Weights of a small transformer language model: biases on query, key and value, a variant of SOAP for these matrices.
Each number is 128 + 24 x the weight over its row's rms, rounded and kept within 0 to 255. Layers, rows and columns count from 0. Numbers have three digits each. The size before them is the row's rms in percent of the matrix's.

# k: layer 4 attention key, 192x192, rms 0.128, rows 77-104, columns 144-191
# q: layer 4 attention query, 192x192, rms 0.122, rows 78-105, columns 144-191
# v: layer 4 attention value, 192x192, rms 0.146, rows 64-95, columns 144-191
# o: layer 4 attention output (transposed), 192x192, rms 0.273, rows 64-95, columns 144-191
k77 095:127121092129101110113136130107126113137118092151153121103112113148115095168137124129122123114094147083111133122171109141099121163137139127168157
q78 109:102139111115134099145144132153150129093119136147167178166124145164142190152086137133103150173102178096110134133162155096128122092123186135156106
k78 102:102154137126135159158120109149102101127127082148156155087126156157121129158125122126121133104160134134132110138109127098148141120115156160141173
q79 093:127133154171122123127096099095118140136126126163106121097151135130125152115140123130143130117154141116134127152129123114086142142169105133121132
k79 092:105131132163131087175080082156118125107163121127144081111155179169133146126122119117120130128147143123123169141160117150053129125107105160107117
q80 108:165160124131116123141069127151115131134156131087104134122138118124123113153131135127158075118138145147130120126137165123141097148149118129183143
k80 097:152117191110108119143101106122116103147158114173088123121123121132121147135122157148161102140106125135090112140165158119167124164090154096159159
q81 099:130147168086172139158139148119143107170123152106159119131117137116157127124131148110138133099145156099082138117106109093134124151146107102141119
k81 100:115162163114123094131146126147077124101147121114163159118128102136109120143107111099105098172117106143135110137095128146165124116141159128139155
q82 098:131111135135136140095156137126129124124149126109140185081184156164139086137129093096147106120156117125119183166134089101121112187153102085095127
k82 099:127120114115158134126160122081090152099129090144085191114166122144165102128114098106117146143134099122142118143132167119098139149135158173153120
q83 103:105118157120116121152127157155101183080106139159125137123101107104129137118122159109143137122129131122140105129177146063138109101143131115071128
k83 084:112120160094126128121111146162118138135163138135155120139138117137151115158099126106112099138142114128151107122138116091124082100125145161083135
q84 093:102119130158084140121115137123137160162109119162117130122126161093138096146083100089101146178117164194142129143088132154125143104180158123147155
k84 094:120109102116094117140149150129153157138131109121175118165075158135105139112108122118130132118099123128114126157154143175093133137138128134155161
q85 097:145156144146123113122091116126134083132111146190116125123151147157189108135120136113121122140139121134137126156102126098150128145150091156144092
k85 095:126143144150157112136170105105136092110130162121143142135102108179171158134146124150109061114146137134124142133132165110179121131175142124119073
q86 099:115079111086113167103134097143110119159098097136141062125136092151076116181159156172105124136111115138116141100166139137129084132112141108108147
k86 094:099096145114123152059074114160140128169148139113167075127106125123147108123122146140122126092113114082123115150132110137131136133124201116175098
q87 101:117142153125088115144124115131102132154141110164142158116138123095092107119102122140171094114137127152083110096126119111123110190119155138124115
k87 096:149145110118149100105162119117085128149149130178159116126130163109098136106118088164206098105126133114121181097147099146109133198115147126169116
q88 093:103110137142114135148079126126145119123108138135133184114134140162144112147116121176142097128136119126165153107098093144116125067129144129105142
k88 091:139112128061108108158111047125165135142140149165119155104123144140079111093145117152128106121142131124088109127178152106105128113163119147150121
q89 099:150101114161150112156149138123106084145093152169116143096136134101068155101167136162142161150158087114150156123112134117137148101109153097142104
k89 093:137156145149143125095152127131087155143144203104131101116135158076161158119115129131087101109125127169151170108137142145123122121133072108144134
q90 102:116117117095119172134136112135119149135114155140149108082094150103132101117084142105148155135081124118131149155152160159129157126141125124131140
k90 099:100156128130148126097084153098137097139129143105137098155148115145134096120094166131103136133101136122118150158142112109112124117122178137109145
q91 098:178122117150123126093103119161098143148115131149099144134108155142110104120103104129122135121141104126167109121114115144130110163139146122156152
k91 095:156089099103132090111082113139108118129083132148127162107162144052150131111109159140083128134135142120168069142136108181149127120129136111145119
q92 096:112131113071098119164138132137141130153101141155117123138119119156112126143132126143172101124122121081140133101119164147105110101125139143123093
k92 086:111086124091123088142108141123097106148149112144144124116097136131114134128105161156176121132125127087173125133126137132116079145146160107125132
q93 102:136157129075107102142121108148145151118178147110144122134131120122087140141164118097104150151142161140149133137106137123130180120086128061148110
k93 101:115124134119116136150103120117118122156109126153129160185174158150116150154131082090092112128113166097127148129135123120140145094071130149098153
q94 103:123137120152160162121110101120164190164142114088129138125145121135109135149133127146126147135118124160146148151105154129133091100175124140138102
k94 098:103136124112154170123131097122156142118047127142186139132097147134142164195084150153133112135110128173169094153144131129119100136128154135137098
q95 098:181127125125145083151140133119171092132142119109140129131137189109092128151136070114104127115135153132119159130121150153111137131124162125136180
k95 098:069119112103127093108070142109151150095143126108089143089131167128120120153103149058168104147155151096125143120106129131138156143122147131149151
v64 085:153130126119147105144102116134114144125161128147176138075122187139108115147105129167138158107133126176081148138138095179157117145135101144105100
o64 101:132107127122131144126139136104122115127113115086096133158095061129135143078148154127143134111124107096145098111112161112091153100115164132149167
v65 085:121099108153143153186111084124090124089091159113121103122077077162095122106111175155134170106121096107120142122133104133091161081063111167145132
o65 099:135179158152147145119107164106150074128149129122120101129120165101111121150152100134097108136133165120119092111125125116151093190154131097097124
v66 083:123109131123137113104086122077139127170099089103111074070123154144101140157085133147104153127103125145118125143124098117072125097138114109103173
o66 105:126166113097138139116120171160171159091174160159160144156107135089159114123150122136127111148096151147095153169131174141179140123088142151135095
v67 076:151114092145158141100106178127118124064127143137074132108092143131138129108136126155100125114094102156149122155134147153126155131150122083106094
o67 097:103087161111159139086159133126132143203124107144174108141143106137121100161127158120132115110138161122088108098139111151115124124106117180164138
v68 082:119149150112094127145111158157150156102137120110129096147149115119155161118103135104156135094116128110120085097141131118099173133116109089100142
o68 095:159099093152147141092057126106115108133130119175111131118112142094147094141115141145107118153147110112173167135096124121130113143129128152171128
v69 089:132127130144141101131132160120129071131140123189116102157151155166125176118104103165148136117145104126152113132155139142137106124099182112133138
o69 098:125135143135137119172062091155133105089124139072128121112108098109125105137123148133143120153151139160088172108112129127074112127106111137144140
v70 079:109149132099116136146104128120130132163141106121111104089106119118100103170119164086125135141118134128136123183138159153113190162072100091096120
o70 093:106157151126107132113127163124131121110112102122158165153112136115179119073125101184123144150100094138128152110137093089127100126156138144187127
v71 087:127119122166133130129085121098126097126184144085161111104144114097099071149182137080136109124145149130123156115137135105126141124175079182122165
o71 103:131122143122138129148111140133130167150103110087121170156115110125137135128115121171130182112114103123147091138120141116122141129108125090081130
v72 086:111144128132158125141125100086156120127129144092154170168112121124147126098085143113155127116155117164140092091132142107131100144134132155150084
o72 103:145102121129094174140128137156124147130134089162112090101146134094112117191162126145083145102115126120150127135116093105114152142120137121124177
v73 089:108109123122132105077147173133119150116143116097101100104120131098089099108094133111154128126107126113108116124120103148142109145113182128159113
o73 100:126156133096153157184100094142130137121152153161168157116118104158127136149165122127091143153128128168132132123100124070115145124113124111129141
v74 086:125147153139158148128151141141122106107119128133136085094108135140099148125115120114139139126119106130103139133137146124126123180141088109107092
o74 095:137146108113104149159142115157113128128135139162152110119152115134107096123100136132113129134120149148155105113170070118115175100122142132155111
v75 086:141121091147118160116130109153120086143121144131114107133167138113120109125081079121146137147133144156152088103058180145177092156092123112155147
o75 107:131137144135118143132131135116122108111161124109139127121111074131180159109142096126160128127126104153102171154177079091115132104160138143079141
v76 081:150169121149162122135095144143127172123164112132115103145112099095133150117132166103120157169138132186097066123162122134130125120122136151127138
o76 102:083108124115103091111129106138149105111117116139138109060098136157130112105087119162153094059151092135090170111104132106117146149132108137096107
v77 085:128139124120170118135121162145140161115162133160116116170093131114119123128131131083137125136101128148135095129161138108090147166172130116137123
o77 102:149152122146126133126144112090124106161104138097146142093139114166096132135079090148123125120138126130101177082079142155128109117119115120156118
v78 087:176119151129159123113112097167154107102097158156142169124065125155147120115088121150099156163107104151131132123122178186122118107124121181139095
o78 098:108097152132129090137143124103108167157177078107142134106147171142122115148130163155132119120102154128089141143139060105114108126132124138101121
v79 089:143072118128085130108104101125129155132119105123111122120142153113153095125134129156186115131166133146110099106114106128140143139116098149111130
o79 101:114161155127152139123171144140123080117166143132114143111118132108128133106134099111079161129117131106152127151098141157130140153162111113132112
v80 080:122171154107166127123160135141185127102155086156168126134126124197156102121128134120121111121115154154114118105110184088098120135136148176104155
o80 100:131096093140096126139035140145062139133130134107109106078133104104092126156139178164153152127124085143114146127137127144122100123126078159153135
v81 087:146140138097119136150142132095137088146130135135148136140168127131169128137096111113154144093124165105143150153105107149142125110154167080122113
o81 107:092123128168128131113095144147130120139136111123122126153141119127110180120161125177136147125159096148142102089143133163131132164137124130137109
v82 080:118110113144169101121102154101157095076158123159114089076096132109137133126061165144111101101119107125114135121158147115112135170127133177119087
o82 097:120164102100077198130163106142116159145105119106137116130099130117096089120171119093152132122113133162111127122108097143162133136092139139141151
v83 078:144131129110150113173155131128141106150152140099119122114118124127124180148141122089128094139115123133117135154117134120099151123089130098122155
o83 092:161148125128122158104102132142123155164088108143146115153138124119102098106124129170132136145142122114159124099107114149160098152135100131131115
v84 077:090155133151146132124121089126128161126134132107115121115146114121112109105141121169096115136120083063153122108074111105161140110084127154093125
o84 095:146128103145080113148127190119132142137132101123164119092109149139155166147082137083130146121128172160133121132180166149112145151164141090127122
v85 087:103171139115120141121090137121134112119162141152102097179151137139111120124131160140152166157114143119169121158114115162131117164147150129117138
o85 110:168118102137143140128173108175154111125129114130113152098107142088160140099114077131130127088148111129100114140119153100150151118124112131165107
v86 087:109107100128116161123075122136084172132143095100095114123094150088148092119150161120143163121116158101111123122105150122124133162123094152133136
o86 098:158159148103157108147149137106153115110147125142185142111129118124111142130134128103145128126102109164092145106146145112144130111140117143116092
v87 087:154129116152120126162103161156079151145141117127171130132112134130151134128118118146069147112124165103106171132103190141138083134152150159089151
o87 104:122121124140124128095144130088140101115124108109120138103153136139140105123143165071158120150164132153118140144130072117140168101113102109131072
v88 085:119085130075123121162123108153099165120114136144137144140158139186177181136130137132130094120107098151141099127116156139158157129142163121142137
o88 100:155110172203133133117154162103110050160131121136120121151096127121124118116109117120149177110140163079125150137125093119102105129129097158120125
v89 086:141104207120145160190132098090135103155127157178172152142090082171150124139115122179167109085089129141178136123109155133134112117094160134112145
o89 106:123134069150139107081080145120141113125125109122077089114165156118089161168179092092092146169145118102152119140118088100135123174151127124111107
v90 086:119116139101105156136122124137154147121135132140117171141125128152087127125104109147149141149142085131152114117093141123099106112141119155161173
o90 103:143131066181121135121119102152089145127130142138105126128098126075125141152116177123140147117087119123107128111167104118184119125072110147113137
v91 074:097162146153106131132143145119164156115133104124095152136166118102134116154105144145130152114133163115117113109117083084125127156110127112183161
o91 089:139109100117139135140135157127117104179148138136146141101110123103161173105134141124143104154129113108147161159117179107141135096165089133134119
v92 085:146103114151136124107134127086135142153118128115098143107121116055136130155087180098142099096112138149096104156111117123173157169134091168130098
o92 100:121157140130133153130152122175145138101127143144147124158157138150148112112142102173113147137177098124136177107146128127103119098131146089111113
v93 091:102042117130108113123113084107090129134132116105139139181124137125148125161131147136143092119156100111145124168126113163127063153161154134116114
o93 108:148161136133151153153183153131137102112114110151095131123132116093115158127139123090136122093116115150130158132131141147141142155132100138107137
v94 078:137145150146128112143120128128135131188102146162160141129112111144149130158095107116131114171195164139162132134077148118121120144164136117137117
o94 101:082096143153145117110141151134090095083123086142093126096155076130114112130149127104121149125097125136153111147137135134143120140105122098110123
v95 077:130104130126151114124133112085149106110106132114120124119135116109142094142133115123093143157104148097125146167140171123118145127127112087142143
o95 104:139155102143129151129109143132117140122122133141154157140129122143150185109103095120173099145176131124140145111111080081139142121111132100122128
q96 064:133126095129092089086166155109116147160152066138140113141134158064138164179112108150116137121128164121166077070176125137091102098128147108143159
k96 069:138170099110099164146111129132133120114154152109134113107125142131116172132109109122125116102128110136116181116121146118142123111151194111129100
q97 093:121117136114110094153095097138134114096168152118107105121133134115147137161084152126139152130078123124101101147159088119125142175118087132102150
k97 059:137112151144135102110133132112118138145131153182156163139119130153096121094185100162141121131168106133144080099133157168104123101121110162115115
q98 084:148135141115123124176107182097128167098137125092164164149114125164154127088151083091128130109122143132094150098129161121133070106150114107095072
k98 078:136086165121117111101103101091154112164119151150136121130134101134113147155139095109129131155153099117104118139099098137140111155090100136128131
q99 081:143162125147150147162175142124159137145077110078146157132126145156133105116149135130123094115144153140140109112103203113122117138110136175147072
k99 076:174118119067138190119078097118145121140142147127123104113086129124090127128126144122120150119128119134108184140157119122171149135105099096143169
q100 087:087147105140168105133183113049159110164149131119142176120137137156111133119116140150081096140164160112131138142113165112132130152123112117140083
k100 081:140151138158157145112088157139123131093149133112091098146153137159125122162109108138134172142053124094167127108150146155122067150162143112116167
q101 074:157125088091114131125113160119171114133123164149117157133134142089108142097136085135155135149119135101141160144122128112121120140090108118153138
k101 093:139131125140136143110110077117129097126125076131097111093125111071100108108132140103074136123152094105125145100126156110138149106133105147106108
q102 086:137093128124147116157110118185099152127136109130116105135136090168131154109165135149136145113095098101115111111078113153134130110130129130074162
k102 089:111137155124113139110160092125120126112104096144152140127100164119100152133095143136155151138125155115106105113147154132140107112152115148159103
q103 076:145104136123147143155106103128117119108199150177099109148104154105093102090120120138181105149116121081144107135121124109120165115150103109103094
k103 082:116129127123105115098121100148116105122098155110110140119173168147137134184139155149100138127122129159127153109141123148137058162094096144141173
q104 093:101108135103102127132145124164121140157086175126136109162155217157140143130110124151134099152082107147105109144117134124146149152157081124140098
k104 089:154121147148146114160143198085107089137138127073152111120127104100142123130150142149162180095175125168137103141134067150148115117130116123145148
q105 093:130086137129082155153110127162128100124137142129079129138135084110112094171175160129153117159160128155099137065129099149111125160150104091138096